Part of a small language model's weights.
Architecture: learned positions, tied embeddings.
Each number is 128 + 32 x the weight over its row's rms, rounded and kept within 0 to 255. Layers, rows and columns count from 0. Numbers have three digits each. The size before them is the row's rms in percent of the matrix's.

# layer 9 MLP up, 704x256, rms 0.124, rows 525-633, columns 128-255
102:129098127124167144121125133131140181098124120120080132102180154114101110164094116080116132148164058093124121101160127096113138103108171103096131143155095146137119146084210132118059069198145124113181146088090108131108139163171123109101160135127130099168091083146153076134178188104147143123122130175141139164157175130175126108183065191060134109118144131177144155033135145110085140132123
096:159164125128171143118208152094119056140112175129103135158113071118136125159139112149146163114120156082147114117173127136165142077078105100132127114118064143113106179110162176148086073115137155109110160149127132113129096118101133111151146121158096147098072142113177093130087169161097179123147149076135160129096143086118135082117123074146140092122141244062156177118130142127078040138183
106:091062108233062122155137164161165192165103186116135085134183129123126115103133115125169110132108173130149166099117068134142141150195112105168102163124112159133143054079117086108130105109094193143159097135103169174140167175101142130141160071133106159103146090116096167134130125140136105101135169143149128163093127151151122174109106144165092063108142155166099143093117142034089111151161
100:161171132138050087165202114126177095110119173117085171126104162150125128096149072122123105085194092163100114105091129142125097165128067122118173092125127144098120136127108105146127130080126119091079119107138169174170113134136137131135111112046147090115177081129119133179109134139066114103115093157127126154076131156091123138107165088142128202111098152130092091124117075163156113139129
094:148096109119077127133076149098150213134120145095120119083091163148153137126150104118157111144129078102165117100143158139109135145034142133117111095148096114110130090137183094160144163143106133116190096161142134132215168116150049181121162122049181100173111152078182104129190050123197098151077148071159074128160118128167135125100116089104107131127125120122200113142181092109207114120135
105:217108143134081086077108120097102124089112199105127202144050129164156123114131182174097085175138106213108163098177173103138110113161186121121151115192145126086065116178075119122098192152126117114186135149144142090159114179112153073144136157170147079113167130145094169132122133100136163118172118160092103124068083096103141125115146147163067108140113105143130123145091123117098109110132
098:152093178113218156103104138169136122168120142176121117091115180128119145071095131140117176168144146127050130164112096091121106096170096125132118137090166150170125080138150163074148079117168142121032139133065152055088103085108130106145131109151117113055105114088140138101125093139064122137105155114143153101123125154114088114144125186129134092141150087128112169104076169137153145131111
110:128158132158138108177175119047114117150121150104153129112174115155114118114162085133138121167114099130155165095101185099215134113132151104114134091133154161166165113090139090151158087130082212108105161148146125077154111097161092153157124137120123090192154117180116135167079024115141125124137158145104066158160135111119118094159117139157135071143134134107134164129072140095161137128083
108:202124120112136174086158145142119134065068159119122108105085128071151161116122187144134098181148128144133155173136102136129079176198110151108125146088158090148076122153169114115096107135138128104153129156132099128098103164130140186109114091122111164143081178149135145177129177136092069113141118123103053089131118119142162140079122160115121037123140143067113165168104111172128116114135
108:083149136140083162130165104170141100079137127104144121092164110071176097144092075122073121149174155151143103137209153110133131084104108124118112133107137154122130140134160183116120132172155149109148139069088128124255138133185122182076133117135086127112128165089138109103186112147171076120168118158166151100102152107116122108107140108142098106117211112142151160101117208149101149145223
105:128139082141137157126130178108134133088161125110148135157209113136120123103125146124084149150109145169161161180158186117114131088155127136156125116135108153127157123157102191097131113118147100064148162090161101081159123077113131187145119110123168142130183016130135192143090136093102159138137104187097136162072085153078141134112161138078121126107170050130146160120129105080130153103144
090:177109189111084104157160090122105126134140140091054153095080083139147152106162180205088100107075122153156086144129129138117153154139147076115092110112129122205147183105109096149190125110104193068206155176128174140121095081127106090117066163066159108181174196111158153160107182161112108111080103074111155118155102106151132169085147122124118092157101155114131154126101138135167093108047
111:139121093130169176152153116098133135171047130105154097163144089131178051159136108151112169125089187124118141095081140117102181118127082137094087100076128167079147111149099106185219163082164107147172182098077165153168202093103208120179135063068119094134111115107167109188121139101102151166136118098135138112055116093141113090124125152137081138172120123137147131075105141112175130072157
099:129074126111156127075145161146129121156146103129118160128131125177129115111101153114155140142152106059106145121198128140135211131136126100068124150158146109160164077117127225085083137109128077152077145169146120125139171125163172160142159151104138108113050128134117133129098171175167198138144130164122084114123120125108151210101116110082095108133133091082166131109163207163136196116151
097:087149132143132189126120151130076101155088162084141127061087148143133143145162137147163151095083130167083190167091120170136123180173166199110136128181088094140131104189120128096112121132130136149139149119094100156137134037171143140167068087122183137092101083117116128113168198105153156126106161105126161119083139137125146059127181120171063123116197123138144142131103104105089099141097
100:145148137112119148092107069128114090190100095040117107066153124146100131120154158180059175173126030197113152079088094093131107136132162139145128115131106210139122091166093119107144138124155132141165180054092106113092167152150129155159197075132109181158194080104134136117134114145131142139111196059159114143151152154143150149090125156136137143131153071103093140140097113140101126080147
093:132080075071214110140111151156161162146153146096117128128124150196117137162147092183127112145123117095126128144116102134134138111123161141102080134125135123099137110128164058132121117116061092088116149164176206172128151116087151117140085114141153190167124121089132129086156121147087144191155130159124106051128121105136128175140103116176116168122167165107147094137152121142127115109149
096:066150144124172149145142051140140058123116112126152128086128141080187121082121126119152121127188160116130129116103171104082122091150141109155128172112093127136105140070049085057122069134153162132142099125143123123123129090118220067095123110061099158127143141107178085149127085096139122162118111137125159129145167146204174085156124179117159102130103089133111091141182058113102078121113
122:083160100117050142157151086095121159095140095110133129103145129104144088189154156180144120106149151156137080160157082124142112115100131121122151110143081153087178116207083094101135084115162171070094088114143138115181103100148065210118076132123127115185118110113089200137142084104153140158113132121154084164137209129161197176205118114096164110099081115116134126152143134127122110108093
102:099147149113133109121131136141090054148177153088122131135104122155198112181135113114139172090088088140120143149137122144112255140169111112138162113170141150142139152098147042092050155145131132131143143140091079164114113165160120107151121067157181102175105070133115168098126141101191186217121138099184148081126109151147076149162137074111131140111112146125145109118112149113148132170105
096:151148126144077209092108154115139090117176037155154133160140142078145098131104149201147111091089131111096105169058174158094116090161113140159111133153152057129133137080144126153087171106163174107153119093127078144163112067118108117159072145099105113170085125124142105155147153087157124182074142172132142125093123095126085119123107022163088172126126142135120140171163120127184115131139
106:145124134179125116059167083129176145131084135097099173037123103096151129090115150141134106083120139160163140157183092140144135082100139151134045134100152098070112136172071129122150153134106122168151074143132097103116140104132109150162152142076142102101169118183130162157073046107129083131111083133094122126141137135143175175109119140080126167139123200095095091159125150171116138142153
099:135117090123153111173151107127144078127148194088137127136181139185153129111115221164110089159124069142142132165065070122167135090107126134115139068114051171145199110177116147101114124137105098145140126068163112152144134153132188109126130111195119125119116117155090169128142220152054108107162147149092073176123175099078157141142131098143156152119143057132059059161132113139104101131121
099:158121147171164118049130098010127157114136096085134121156117061172149134096100143102115149098077107126146101110142153087124175100178137099085088196118126152114172137089146111167128151114152145137134092154171089113064169187102176084156178214134158118121161128120067132146131078105124119141132102130127139161165130122151159123112144116135153046166110143067146160182099084114111097143137
104:160175115174085115122172112170138132160164091154171101108146108111161097114058138057136144165109098125123144150167202104121154158133050093152090166142083108113143056094143161110125097109149136161180145171132140076123160118118170179121159146126140154170154043085097121145101152147177140141192169167134134078149100148142126136116143114213079131101139125091089169140136115122139157111127
097:158132110160101112104109113119172107169132099092139191110133108112126181129114130119155188111121137114121110103143109141111177095084120122109144075056138116151128161103174101086149140125182109127149149144143121128215064103153128183133150150129183093139076144110130152105125154122146141121075163117080074156209188108092155121124168175081135085159158126135126140147138117077092067117157
103:083182115064099182170133163093071119148209139126125141104130121126148152130133117130140125161114136112145129079102140122164155151083206158121083084112140148096209144197154121122093131141081157071137164153145144110113200151060126131149140137069114130109140117148125116182181145144110160084126103132072134171086138147093068158131060078096183110132152108128112124116059138166116134126115
094:134121113196095124152119141144090066151082098147146104148129085157104069094144161091127108127105149144065200098118126133084143161100079187069112096095125209178200099140094142109101088144105181154170140115098090073120083114174096161181189102208151138087160157136179085150098157135124169064108140148120123150182136147140151115150170122111106149085089123187150158184109141113153167139159
100:078167144118095127183101079164092138176076128116123098176162122125085136117102100148085168144176107109166133134097111138098095115132171143095108170145047112147097166143074118126103100089087096116113118162140092125066135126070137150152081153156129086133183146124136051146157116129112097158123105158169159141139137187155143130156127166140128163128084091159142098140178125185128135135158
089:174131084070173093178186112110160138118152155136143099130165132087123124077095154129136145192149127158150152122088116077129085137103114080101147061122074097121088114159177122136114083101148165205130141183136049092211091143092105104111134104159078123112105129141097104084070076173147100138128135136139162134118104151154149106161153136155159154109124172161137102111161152131105104123100
109:122114109160157138083088151141131175125101150226121076126103081101123110107112191149149130167073115147097146132093126136074076145128123113092111142135154165109135148157113173098075181160123200106182113145103103104115098159115031151089140102093127084114101159163143091101135129152148072185103129078132142094119119143142140197145125121165158116160132146134125199104123105106116088178153
108:124109160147118065174173108116161071111134188135111149182127166189159085073129109120107102078187117145144069136083114108119121134152151128113118118108138178081118191121140105152130161124151120111148102166153152164053128103086090118118097054085146120150128105128050187140098125167121123105163188176128087095104187140151138154107142096111129153090144105090135105083158093160082090126129
089:116121093125150145205143115157168094107138150114155101128123164090148165130110106153149142104131163108174107051084110163194116141070132146122136194099111101038041130140168143125128148148107108086102137143147147091124130121120150102106176116176101124164181191138151089179077116083117138188090144171117135125060121134136154128111136124128109132136150191116101154191145098179122116138083
105:133156122115139143139087135216175162143121147110116155145122147099101117123138158057067121088099099127138071149136132068078144104090146180120096141133131115161119122148117139131110111142064137131151164165127139136149125163172114178143131197198108140113172121156097154118147146154103111128133126214165148095170100092163072127131159094143107138155082115078162124086167136100115162105152
099:174127119100146084175122084157131132105111116117029139145158150162157090083141109141085094171163213145112154113180123116161123081143071102109141152101184151134132122134109135107113146134191121173159165140132148138139110070166157082120122122171115144090141182120151139067149177048104105155148098108128135098114163098142179181163133118138158028138165102149154129117146129114183084162183
107:092149125106092096174099152162118133133138133168136121170135124041120129075172094094139102130196140048129110135057134142115092095133128146126097156139142152148114084104100092187154073122136089137110195139152130076107112146101142184189153104106087135114163144108158114158082115129099117133126140127126105156138142182180123098127067135179090117137118176137057168145183151193108109180100
094:158149117131124155144157085142097038141144058109083100116173132191104143100126105163146190132143078140134150103163113176140154086087108099093165167129145129186123131144142107099099128117086097118107169151061163133091045104154167089155136093169125131087109167102075138117047133151108159133129086140155127153150108115145186117105132164170152103155128168096152116115136174186127052117122
093:115159136120135107107118139147187137158128129139119111119118129145165168156108177168163103140156157141100144142168082144152101168124038141163149179185117163176155184117148186104119147114163110153113122166146134115117115157127161130085108053096104132103205131107136124129171107163084130158191100092148086088192142078057132117151068056177119031126144133097122115128173142061131093143143
109:178059148146109147115185105125104107129182092158157114087179115118193065156113103163115145102128188164138147108140125164126096088159097189032156073069158125179156130140160119230155132105095123110112096129106142124116094092086141157142179151087160094097146116104138117157162106131146159096094187112135140147064074106104135117098118068143137141159059155107115147162098156142107097152080
092:149128131157136061106152087104173112099186101120154143155099108118149171149132123126102113177172152138082094133125172153177148118090125133202151078109098127126143171126135126161152140121125100088138139100118123163179119080149113115065077155098150147124116058115132188100120106111159110151128112171178140113113146154168145076110141117114148109057186136107067165115109137132092168152139
113:129134102075148086127157194095113157152107105096142168082184175129120142114138141163123143162151095163125053109168151124125114113081155130065229151084148086097089094136146134142149112144105135183106116084127193163129182066138129179083108147164126103128055117167218147123175095099139114150118157099150140100114132141085107097143108143127108165114141165165146161190163089060058157125158
088:142149085096170169172131095115103166141120109082123077126102142174142187173129143158121109161138116122122058158142090118141159124130180109082140074129136113157112117109151113112080066112122137086145114190114147102083189184122095133177124167128186162155134120129099153105116174158189116132181170123085142091087129171093122147130115121063137107156141125146086112158124179138110158120131
103:135177100139075133160195147132171142133143158141174125131092107166183139083124140116162129118158134193117125147131180135135137101175149144030110124180135104127087094114150134125183156113095119136173117166086132098125147110119150133095080220078108112111153117094173064134088097124101135084115067121183146134138167128183151087190136120106120098137099067166097116137121102104174099141112
104:165164134130138177195110093134084141167108116083141122147072148111205151155134105115088132089093128148069116146095129214125150142166142134123154118128113094119113107168067121094225168143131119096167129113093171127134131109070111115154082138169168102150147170158120166163081125089150103135110135176059170145133115158067150164110143113130134182141143180161141121143101118162115121125141
106:163126115112152165158077168147162129203122103122081183152161146144101103150133122146163178140157133140113230118132142170149174169101133095151118175214164117123160077123180180095066131163085150134091154112141140113130119157153116165123159116137126138170103134126110128125152118106182177112193122150120152125198065092119100109107138081128118168129122172120104105179124156040100081118116
099:132102133129099137093090105146155187103144088173139119137095049118053143085159166111113152124114117121062102127167141125135133146117092166187179082143113126101100168204073083114087118137134202147123071081099135185148067123139090113044137159144110127078107158134132204104148122127148093101182156176100111158148143160119163099170147138131140143112189164099121156053139179159047112083102
097:194144070139089118089053135127093145134098188108138113127131123132146075121149172131119129132128098183116125094182131102118108106146105087130154110103138134134177129150080163151183119118037144120078083144146125176109135121199134137161115097125057106140168138137142169133142098097063145152119107132174121090123000157133117113135111150151106191163119128105110118145143135101128092105079
097:083163116114137126137115185124126121174116129110166136176069158105136146175132141118127163104126188180127131107110111177129112112109059144132087168130126161211142158163150139119103068106107112181098109077110084184127156115176125138095110134147070158178133098132072068125070134108132061048104077122140126165170135184087145095104160181180175083080156109108142118150103215121092156138154
105:112132101169149127170113128143112132105122063169140115130140094149106138137123127140137090110129132097140167205133130125063109188125093144127129150123099119156113159176137138098133103069068096111135137136234078110151161060144137129120110100152129165113109148173119176095131114131145170093131142099099087179127165155156136082072110160142089130080124154193150059196115167170168204096126
095:101105127146150113135164099175164121122144158156138123123161164093119142148117131082130078064088192116157156125131173099099086126156137128106161154130090118144097155131101145072148128095141113170141194171155139130080070167096143137126054138171123088133115167133063122137100069093078129086090106172073129195131074149102093130120163144161083154124095147129115122193099136127133059128140
082:105120255131122147182143112089133123128125125153124149151111133129105158125102085135102105160103125161106106113108144138106135151100113129133168088150152152124110159162129113111105142155104150182136135141117125101128186121165094131105167096140097124107114115128145123143141113135112138161079128080106081100145101096097139166103119141136141139174099123168112098133077075144191129255121
092:158175113206066136124155159072107112096061153173190073107138200123131094105157107131098092101119093144105087131129100071153108113157101176131108093128205134184188111096081111168143160149088122083174165065077083126152169142165139155142143162175135199132092092110112135137070090158081148096153170171134093122124179175190142099121116122151123138147162099128092145187093103127134130105160
106:173114142151162071091146054122154149159151136158153046094159106109118173112093127070121105155092133105107070121120073122135118100126191124152169101096107115137087121161105186075181153095121114146073118172053149079118176113128121088171186124096170142173147157130149213073076136143127103148161058113075131206122104134124150075085077127173131117130149130104129154099170133145180129148105
100:159114128107113151093121097135127132146122139135192093106127089126133128125128091088161129165132153139125126163114154146132159163125176132102118156086105183173136120140116182058177160000127136113185088128118141137153134126105126101139133121093143111100108124139065112107109169160142179151096158131106158140150125198096097137059132120126131135115144142142119157076129135136105087031126
101:116146084127121128102115109090137109116102051124124106148169120160084158109138149067118165066156105131045172121180135159111208102133142154128169119164099132126079157087105104119074129133110164167114150093111086078124112109128105162117180143117132122133143109237154124152080122087170142100137127159122155118109118132053152110115104161151146114180171165201147042168118126116129129148133
101:129129107154124117113123092063143109142151131149129156117187148117100116149140111063119182106175136108076138194094089118093099091078118153141137117140074098121105189149144140161109127138136120127170173106189145089136137141082152098139064162142123135178182080114141147115148145138142124203181066141174100140135162100094109198163091113107127123077086105097102094107147100118137130129131
101:140146122102169107127119131099112092131167078104145125156171090102127154079179158080087160147152109107165140100119151170131139168186113106139136091067069114197107123093129151120148078158124179148182067145142130045133112122161093115122108107118153118086128196149145126102096124105021117140142122108141101101103137174163155108125108120107152122141155086098109151081131191138124109132138
107:166138108124133121127170095053132113090152124202084120131146175136118150130076072113113079046140121129137116140147140091137129139091166134089167146166097066084123203094140150139149171159139163126149131140073081118055068140113137134102074089206119151178193123206109126147089193121194206119130039130122147122081143130116182127135126116170135140126070124128100139098099136041150119116101
100:094162182150126134114093078085121095070140088133082112101123152108165118145124111176125138113184119119039128123089150157124163033163132128104131201144109117149109152131140102146171127116212131141100157158147127074219120154115111131133145146185167129110123176108129145132177159129159146176105078121162131114156185101127172128157145077131083152147077138152168103110158102199123144122134
102:168144171131147146112103125199150142078106131129108141170154139116109142150126129147069114154138147138158160167120106129087133052165102144140124142082177116137103114141060132157113035137146141115183112133121111130075111104099052090160162112061113189133148139154156117181170133160148120140131094082132148083144159108142099135116132136158099177126131210125134144140171098164112115111082
094:129147186143164140126141163155155124093102136081129124146082070109140043120101104192093184118134101075090117159174102138150130149086099178102119094099107138155103093159140139115177164124173094148150130146091113167081117113121150128143192145063128049112143046117110153122111086128185130170055144117160168099128123139147136156097087176109145158150105095105116163102096156138166154150114
096:106143093176055160171179163098094113151189114130065107110162129223204124167153131121164170116176133161131107167172139166154093132087104150170136086176203112073118140088085128143167184107144105123166137118143139148122159115119142125118134155123107100104131120099094154128084108109082131166175150189137127130147087126145091167106136147109172080151112145107076071121171131090155155112076
097:135106104074120104150083140182100127122034164124138096136103124165105194179160158107150109124183146103086132093096066087172123108057134172138160150148170167123138115107131112123091167151163127140151134164143131153139143186090104114120096107135155108102051142129176178091113185170140143161157111079089148111111166133120105148166149164118117157109112167113136137029162077142133143124192
112:128118120121119158145130052127112140133144122075165107185166154130143106151135138131123106094175152141153100140146132133146143186058154115069199091141120079094144103084123086143123145125158058173159125141120130153102127067166140131130143180081141089178141161175137106152195119121144134115169093138148142147135126106140093136066125102169076137195107138143195095154119179105150164113100
103:112183113103116187144106091121122121091073133135109124120172135105123100133125038197129154148148051096111130136130163073212139142153164063154092129138103148128141123122149095099102193111121135152145095123106161079130159179178143088182154093178188120134124152073083136122063203154065190143101115153161091088177055138143163128179138136116125102170102097102129125117125175083112162086167
100:146143144154095157105122113161118145144131147180111081122064086156183093096097121165107111130134130106082129196139091125100110143054152125104076151084144184155178096127095148116071133134143094162129130176123069158087125129104116202135123143132080153107116154115108137146096182106173101195088111169165067121085111123106150102083130145138119149137101151145187119138146140138153141135123
091:092171115114106178198080165080100091094042107147129171130161181125140134078163114183116112109162088148154082082131118176147170104094159131160145081117147103102138122107163117146124105117156149185151101091124130177140162074170165128101162143097125097176079101175160111116079162117157109144138151137123198110122128097163160136199104143130139174158116203199142144098058170128104182133067
097:115162127105132048153141084136135114075155133141112130091134123141111136099128131192071196113155077105141096150099097115091159124114156131142167137116119092082121081168153119189096106097134078066173187152114127144142141127148165162191184130154109132154135134038165125144118124087138175102130065129113113114122081124162087161135166110139171116095132141114171143147131145146146177098125
092:136051175111114115157166057091149067120138128187119169109114103124131086110110124094066169070139153069127093134169112166121164153099122151101134149134109133138092217187134142099153153112146136122137137158092128100129113081084131116113130084141181096135087067131113125106177082110162165160093070081090156130106098095086126144134074022130138150174121124167139131187137095128155150123116
095:156170132195180091094164134180133066111116161088125164172158148141144175101140154124181108110138073085158155131152148137112148123144130125109123094144086153166175108112108128205115058091120119142101132136120088170119144154068126115130147171074107150119104113132170107160058196147141132085127133141169144146116146117127112134115160128094071159146141132138160124096133081124088155157100
104:163091106154125150107142068111082088120096133132115126112163155125143131145139145176128131161155182141106180137133101186112121065135167141124154148119107119156120109160113083160159121126098117113127151085090062195131121113138081119157124093175142200178150140129114134126175120154160173077164067169171139129119109077059153194123162184091150126093107143167129142094101136097134145182117
102:093089132143209111118098089167117180177138122150097115102146200094162158155104085112180116152145108100041111068087157144122141093150173096167104166121094130115101119054098141048173143143121129132123166128131120127107180144163149049080164169167134145129108100164168137150125169094128124085090129138141131081182166109113132105145154108160111121123152151141069159078176144095152135129143
109:125117162065103083157199134151111154112078134091129134151077087150135172153116114134144105129099164108164089158118152118167141165144143178109156104120171078119060146154123090131171149128154134168131114101105103166115122111091117095099131095181084140128093124110098184106160087125117113100165050076087165160141146117142111132068116114208159170176167170087112111161142125073137100164111
092:107115129174113147124150129125098123183125166155122154077109102166139157153124162132176159129151159204077176138105092169151115111128134144077114120122147132095135136135096103125152130038106140126079096123165139104154188064187089160126101155098091154083091115090122160164119071120178108088126129134191151153092151083129216115074150127148052137145139089102093130126164132215082130079121
105:078095121136101156163093093090129158209121085122149122117093156116163152174152102101161176117076153151122171124093116203105126150104117136136153088182143175121139173112145132193174145145114105176154145134149123137137180142083131130197150040144102170102143151119108155164093082163109206115138080139160184167126101095079161120108167114092121198119125152101132150149186124187191096146169
104:170113148188095126108092116063119152129122133074141135133084070196166086143121139104170107154087090120140123140108119157146174144134137142095213069138154110214119075080198129118138118116177083145142123137107079132121134149126163123114109095125192146149197142128117147143086100092127174132092087140143121136163085119135136083135146189135082078133138161117124144093118159107176165110124
103:111133194172174127126129074125114099142128139112110065141171146130107128104139130087171136177177099082155105157142169073177088091175116191090116181133138081119119156120138203061173092165181189055115173172161170114154111198113094129114122124059140111093127118136125080145108132120118109176137158112156086145108163135085133117109115132120174079128147118129102154129115071161116114134105
099:113094126134121087151123152136160143123168164083117134146084111115152172167156225126102155127147144104174128132165094116121110124110144130190146077158166160078132099105102128112147085183102132112094123126117154118146134105113064157096100201136105198197119133138158134183052109121106108101109184147167106140154147094088109139181152163105146135085042122112141155115151074092169209132097
093:140146140117157130204130151096168191134127112121115133094092188110119112146128109112128185064133159121101092119064188129123179160128131121099043147166122101125119111150190066145141164149119104123169130124067142113161131087100166181141119146080136138101155137131077089100137137136151111172138170106163177119154112132148070166120083142110141076110073103160091096124123140119190125111106
100:108145122118071144129107172139129127170158105051128127136080096127124107122160173099147153130178095129110168121081089174161153147153117122118128161118123134162105099097177175086111157142122157107155129128140133181154097148107078183132165095121120068132150119084124023143088111121145088196117132136143112128141138104153151095146184120102136201123235152101090150147162198126075140169134
097:176185109126138110133121127129092103127114143115105171059133137110119121128127139101148158139142104142128132109080178178148084156108125132154114077168117214117157184145104058121094097093128137085126080101078147110110111129112111128100165170136194176151152151133145109118129160173181138128140098133178136094140155112156158114098092117094138144131141099115112105078164145177103153150149
101:148138091108112137106085109149152104129106167116170093146189119118156166121114109108100161154091153130128140189122143158119127138120203140096153126106108128134121118143106182107126151000063124099133116151139143113151151126124125082149093120088143162142143145126071130077125158175121181111114114145087127134121150217125087141052110167168164124083138114162117152093080110158114089063120
101:184137119152162170134132145120139168097131080165173187124092220099160118154089124110090132077153168089090103138135104186180078061082029145112116162126092118118152158132047127041162117110087159127147085064165138149146070144141134094151105160134108129119152134134132084069144149115140141178156166157117144147157131132086194110135121125118063142162108119143168133099125111087097065123144
102:087140170136134151115139102129149160117148097088136105103164137117128147009107141142114097129133163089167173144071097054152125152162154101164109193150136121111119126170172134105109125163139192157154117131149132141118154100130123134137077108140082132018145099175191109140073111065143133171076088163132142145067147130130167132071138166112135145150228117138099188148082117102095091162136
095:126111098163074107077060119130121131151084150204198102108082138179109175176105154118157093154153090138090195114070164135150109129144136078122141088161146116162108167135178126134160170142092127125167126156130172079142174142161107157192126118122143098114122125097121142130156136153143127127067169158149056127175129173118138103120144094165132144095142118141104097145144046167149145138127
091:168149085183115127088141187075097116147111160152145162133155207109178130123139132054145159169118082124132148133127115169129105127147131107097135093118090125156186108102061124155157164156088093133137099174084156103129146170130147154086088151136193112089147091138142137128158126107076082153097105128161153133126169132129026152103183129137125109100173129211126152098154072145080189142144
093:160206120141138122084104115076183089119144144125113096091115102098138170156116126131091129149184125172139158108116130128175115119138106095161061101136139112109080164117148123144034183155101178099073168104082196152166108080114151163064125211145114070183130155142125158186170105147135120103181170188104136121127169081123116092146107147105155091114100152125119131126120125147178155105163
105:099142161161125083121112142118145198053073091124136124199129107102149108127092131148099125093071139111096142194135144131091151117197172164164133126102134095107177168065106143191119137137135151107107125141140132122106107075129141172134169182096137172128132071102104157106057141124153119114112149155140099145175128144125123136140151127141138091134122144108076104199152173100103100107143
093:161126134175098119187125153114105148174126088136111156151104103131142079063105139120164144120128073148139126123133085088095149104100114119150111178179099165092137070180115152075133115117096166137097125095104124090093176157042147143190173089116070140073069101163137147135163090089160138092109146109136147140141146140094084157144133118160140150137137196100167165101129127165179188142121
106:159151143117090131160127127147140088108097147046121142104118163108173127158098138130136126092086114081126105145139173117112079122075137136095153136126113100140092149068161155112115114140127133160141115102078190121095093165137143139122130154148174096157080088193154057126130106086100105119114078153127143129158135122144067143152098148111077092148146194183205112139146130123124121116119
106:108161149140118123117072122143074112064075087080127065131150099157126130031074140146165140097061094113154121165097111180096147081109077061198085123110142142122157116133154189083113091146100146136153150126132141141110153102111114114132175141128104125135139157098148076172096117181142132098177191161151138081136098161138089042165131129161137084087153158096172158189171097115097147187135
097:110099091153052141124093116125111059136161186135187105148149150131138069147105167109104130121158119076154126144074147126108131167110184110118149175161152140140129159096064095112061161115082112137091152135158113130130167078185155082122141139185145129137087132127124123141142112087159129095088161128157141133163153130069096119134117132132161128078145154179113126169118112186075158108107
102:138118146158113188149155083183156141104114130164140147128097139111128086110117083113077110144120084082093152133120157133169075086137144131051134140167132123136136130127148097161120187136157133132026122142118139124093139155103079136191116088101146062141104145102101038132121196109137077178099184096142128102139138152174135093168137088165131218133146119079096144127147167129099126126176
104:098107130195141148149106103133099137118136111112136139041107111124096131110120122153131123141098124038112086130096097177108089133116160128092162097117172176094095166150119105124159059155136051087144147155098097136176155153155137123111183112149107099141142044141087177132129115067126122115110158114093176061095121120125131137119156177165149104117132165094154091118133097138099169163109
110:112133121111134129146106203114102090145092144121078153143106146203150141135151085162168196134044132185149219124194107124136129196139112096159057150173134089126132113122063180134129108164152126122147108123145125132161159177127152124137144145174131154158164099090103130124137147146063115106156133159123142099165132153083132120158124062142125145121146152066110110123083179136181085105128
100:062173109152099137157106191103133154147124122103114158117117103112088170087126086171090106129187161165125087169088117132106190152123118168160166152092131122141124173126167102123128142100133133124104200166145139107149169152122097159138114141063211082082091177195143198048076121168148079130139162105066126161173161132160077115140087092190165192158159138089151161102109165143107123122151
095:103171136106168052098117136143127136097076179152126157144158108140125147130093171094063072122121132153118181068134090113143118121093141111125116156133150067135052109130141139190126112104144118139084092160104147105077136165131101098090083102129105153124137142124147148134110105143127134208198118103103162072155146106142121052074103124200141131154108222148164142160145116149150068080089
107:134069127115111131153207115144142117151169112166186142148138138040201092126144130113178124077138147173094109128082176109162138165120164209144105141128129102147166113107181118144143129125094126095147135075193141101107164115119139103135136142181139028176113211090165080112125117110111126174140142169118132126087154095137152113113117096116126086159112064135122078109140119108118087126128
096:102136188196112123114111133124119159114133152110140173169059116110193120121074153129153096164158157122130141159122133128144141112145126099153179159146139134127110088180108211103151084156126092122169128086115085175094086110126106088158159121125138083089131116082168082064154172063194164156136139145076157125125190118148151097159103102129118083178199142146096198136122083096134114151091
092:165115130124141132099096107169151203076094143141106112107134157042112082145164091158078091139109110090177106155090128117121076128134095140141229160140052102141155122146106168111105105136184197129066088072106140118152071127180193117093163113106084149128115128103134138148124103161117119144086163104119122087108110128085062148121063186166151152112160163105106083153126147118101091159099
100:074164097039143124082097175196143093146094125130100087128079106072177180176169143120156155053141104135148160133139158118087081153135108115194114150189134144089116096136130134084114126147095145115133114175142136155148145132171122154124157091097144149115199099166085132140062155195168102148140147145114149112109116122110111160078170127129157106129097080127048148173198150091177151136142
113:103147108144065144119115207074123121148095140069126140165095101112151118150145112169110130131151155123115119120156062180177119144059143163068151119102126125188174126147078079142097114135065108180146130074137040121159083088126139146125202034153109160151077098161128124097080169135135131173187200080150105107137143138113173095131147113150126157117110088104146074168141121123060171109089
091:080123118098075124112138204145107116127118128179111081132153137185147125162121126203104093101079067135145122114131146138179104115164125093128168117173139123122124121070169148156114156106151139080133145067067115135118121116141169126163130082192130066175123194115128099169175121157036155072135158158124093133092157156132149169141149150128121125143127142104119141125089139131108118099142
099:103085111084146152159167131134153154100083168166127093125118066129108119126143129182055068126151158184162157110158099136156111109116110098141146161155102125083087162120089061117153107107157137122130134115142192157116141106093172131148085058164203078126158083115138148116204094148156144147161184151127092079135186139145130142112122079023064146132134156131102103137156181123153070121134
089:149112150157141158133195065118142143107150118158163126120116149107181145115119160130108163150198127147128161112172150104151139103116131167172131075139077124151136118101032133140112096106100154108124122148082125100108114113176112065112061143102176145133162141101156093147109183104159099124109161140158130149107153107219149169119138084082118156118097054095107172142120112163158069073118
093:129158144053094162090094111160104122151141167128095117174159072119176109150171091154122110163142163151086131128055078147146135133112108111061113133105124137127135108130195142203129135067146087139146195115111196146065183155141134110169169150150117081064120155120157111128146094119127191075116133084123123059116097115094120163081107124197112168123098124150172142093130148182116127116166
111:144126118121167151114128088128181083113172102067109131155138117102145104146107073146112063146170189120148162054152110127155105133164116092196062123125152128124173094060129163113098082170180125127129160118135046093072133069207174147113181165178079134100088124104079156179131165114154188130147138135104105071117136112184169117126146117123168096144105127105116127077091151135122125137110
101:141100128190121166129104113144129135149144083110114111134124170098068076165136135107109111170125064123138129084174104108128167119097156115137109122066089192113135130077057159183143163107128114161115112121163086144121081112174119123123149127190167102095194126109110122092157125076056133151100152116114090085141075152119181138104114063174096135157134144119130169126156134172120122098153
104:103149110074171136118181136169159095167099117174045143094101127104193131155093109106118146113101171124115194070198171153124198187079129101162185142174127130147125048118092139137154134123151107102181129080119122165103204105173142116136102127110164128169121129100162104125053164137177151138118062172163159143087127086124144142121119120106106137165100127111135130122135116131161102142108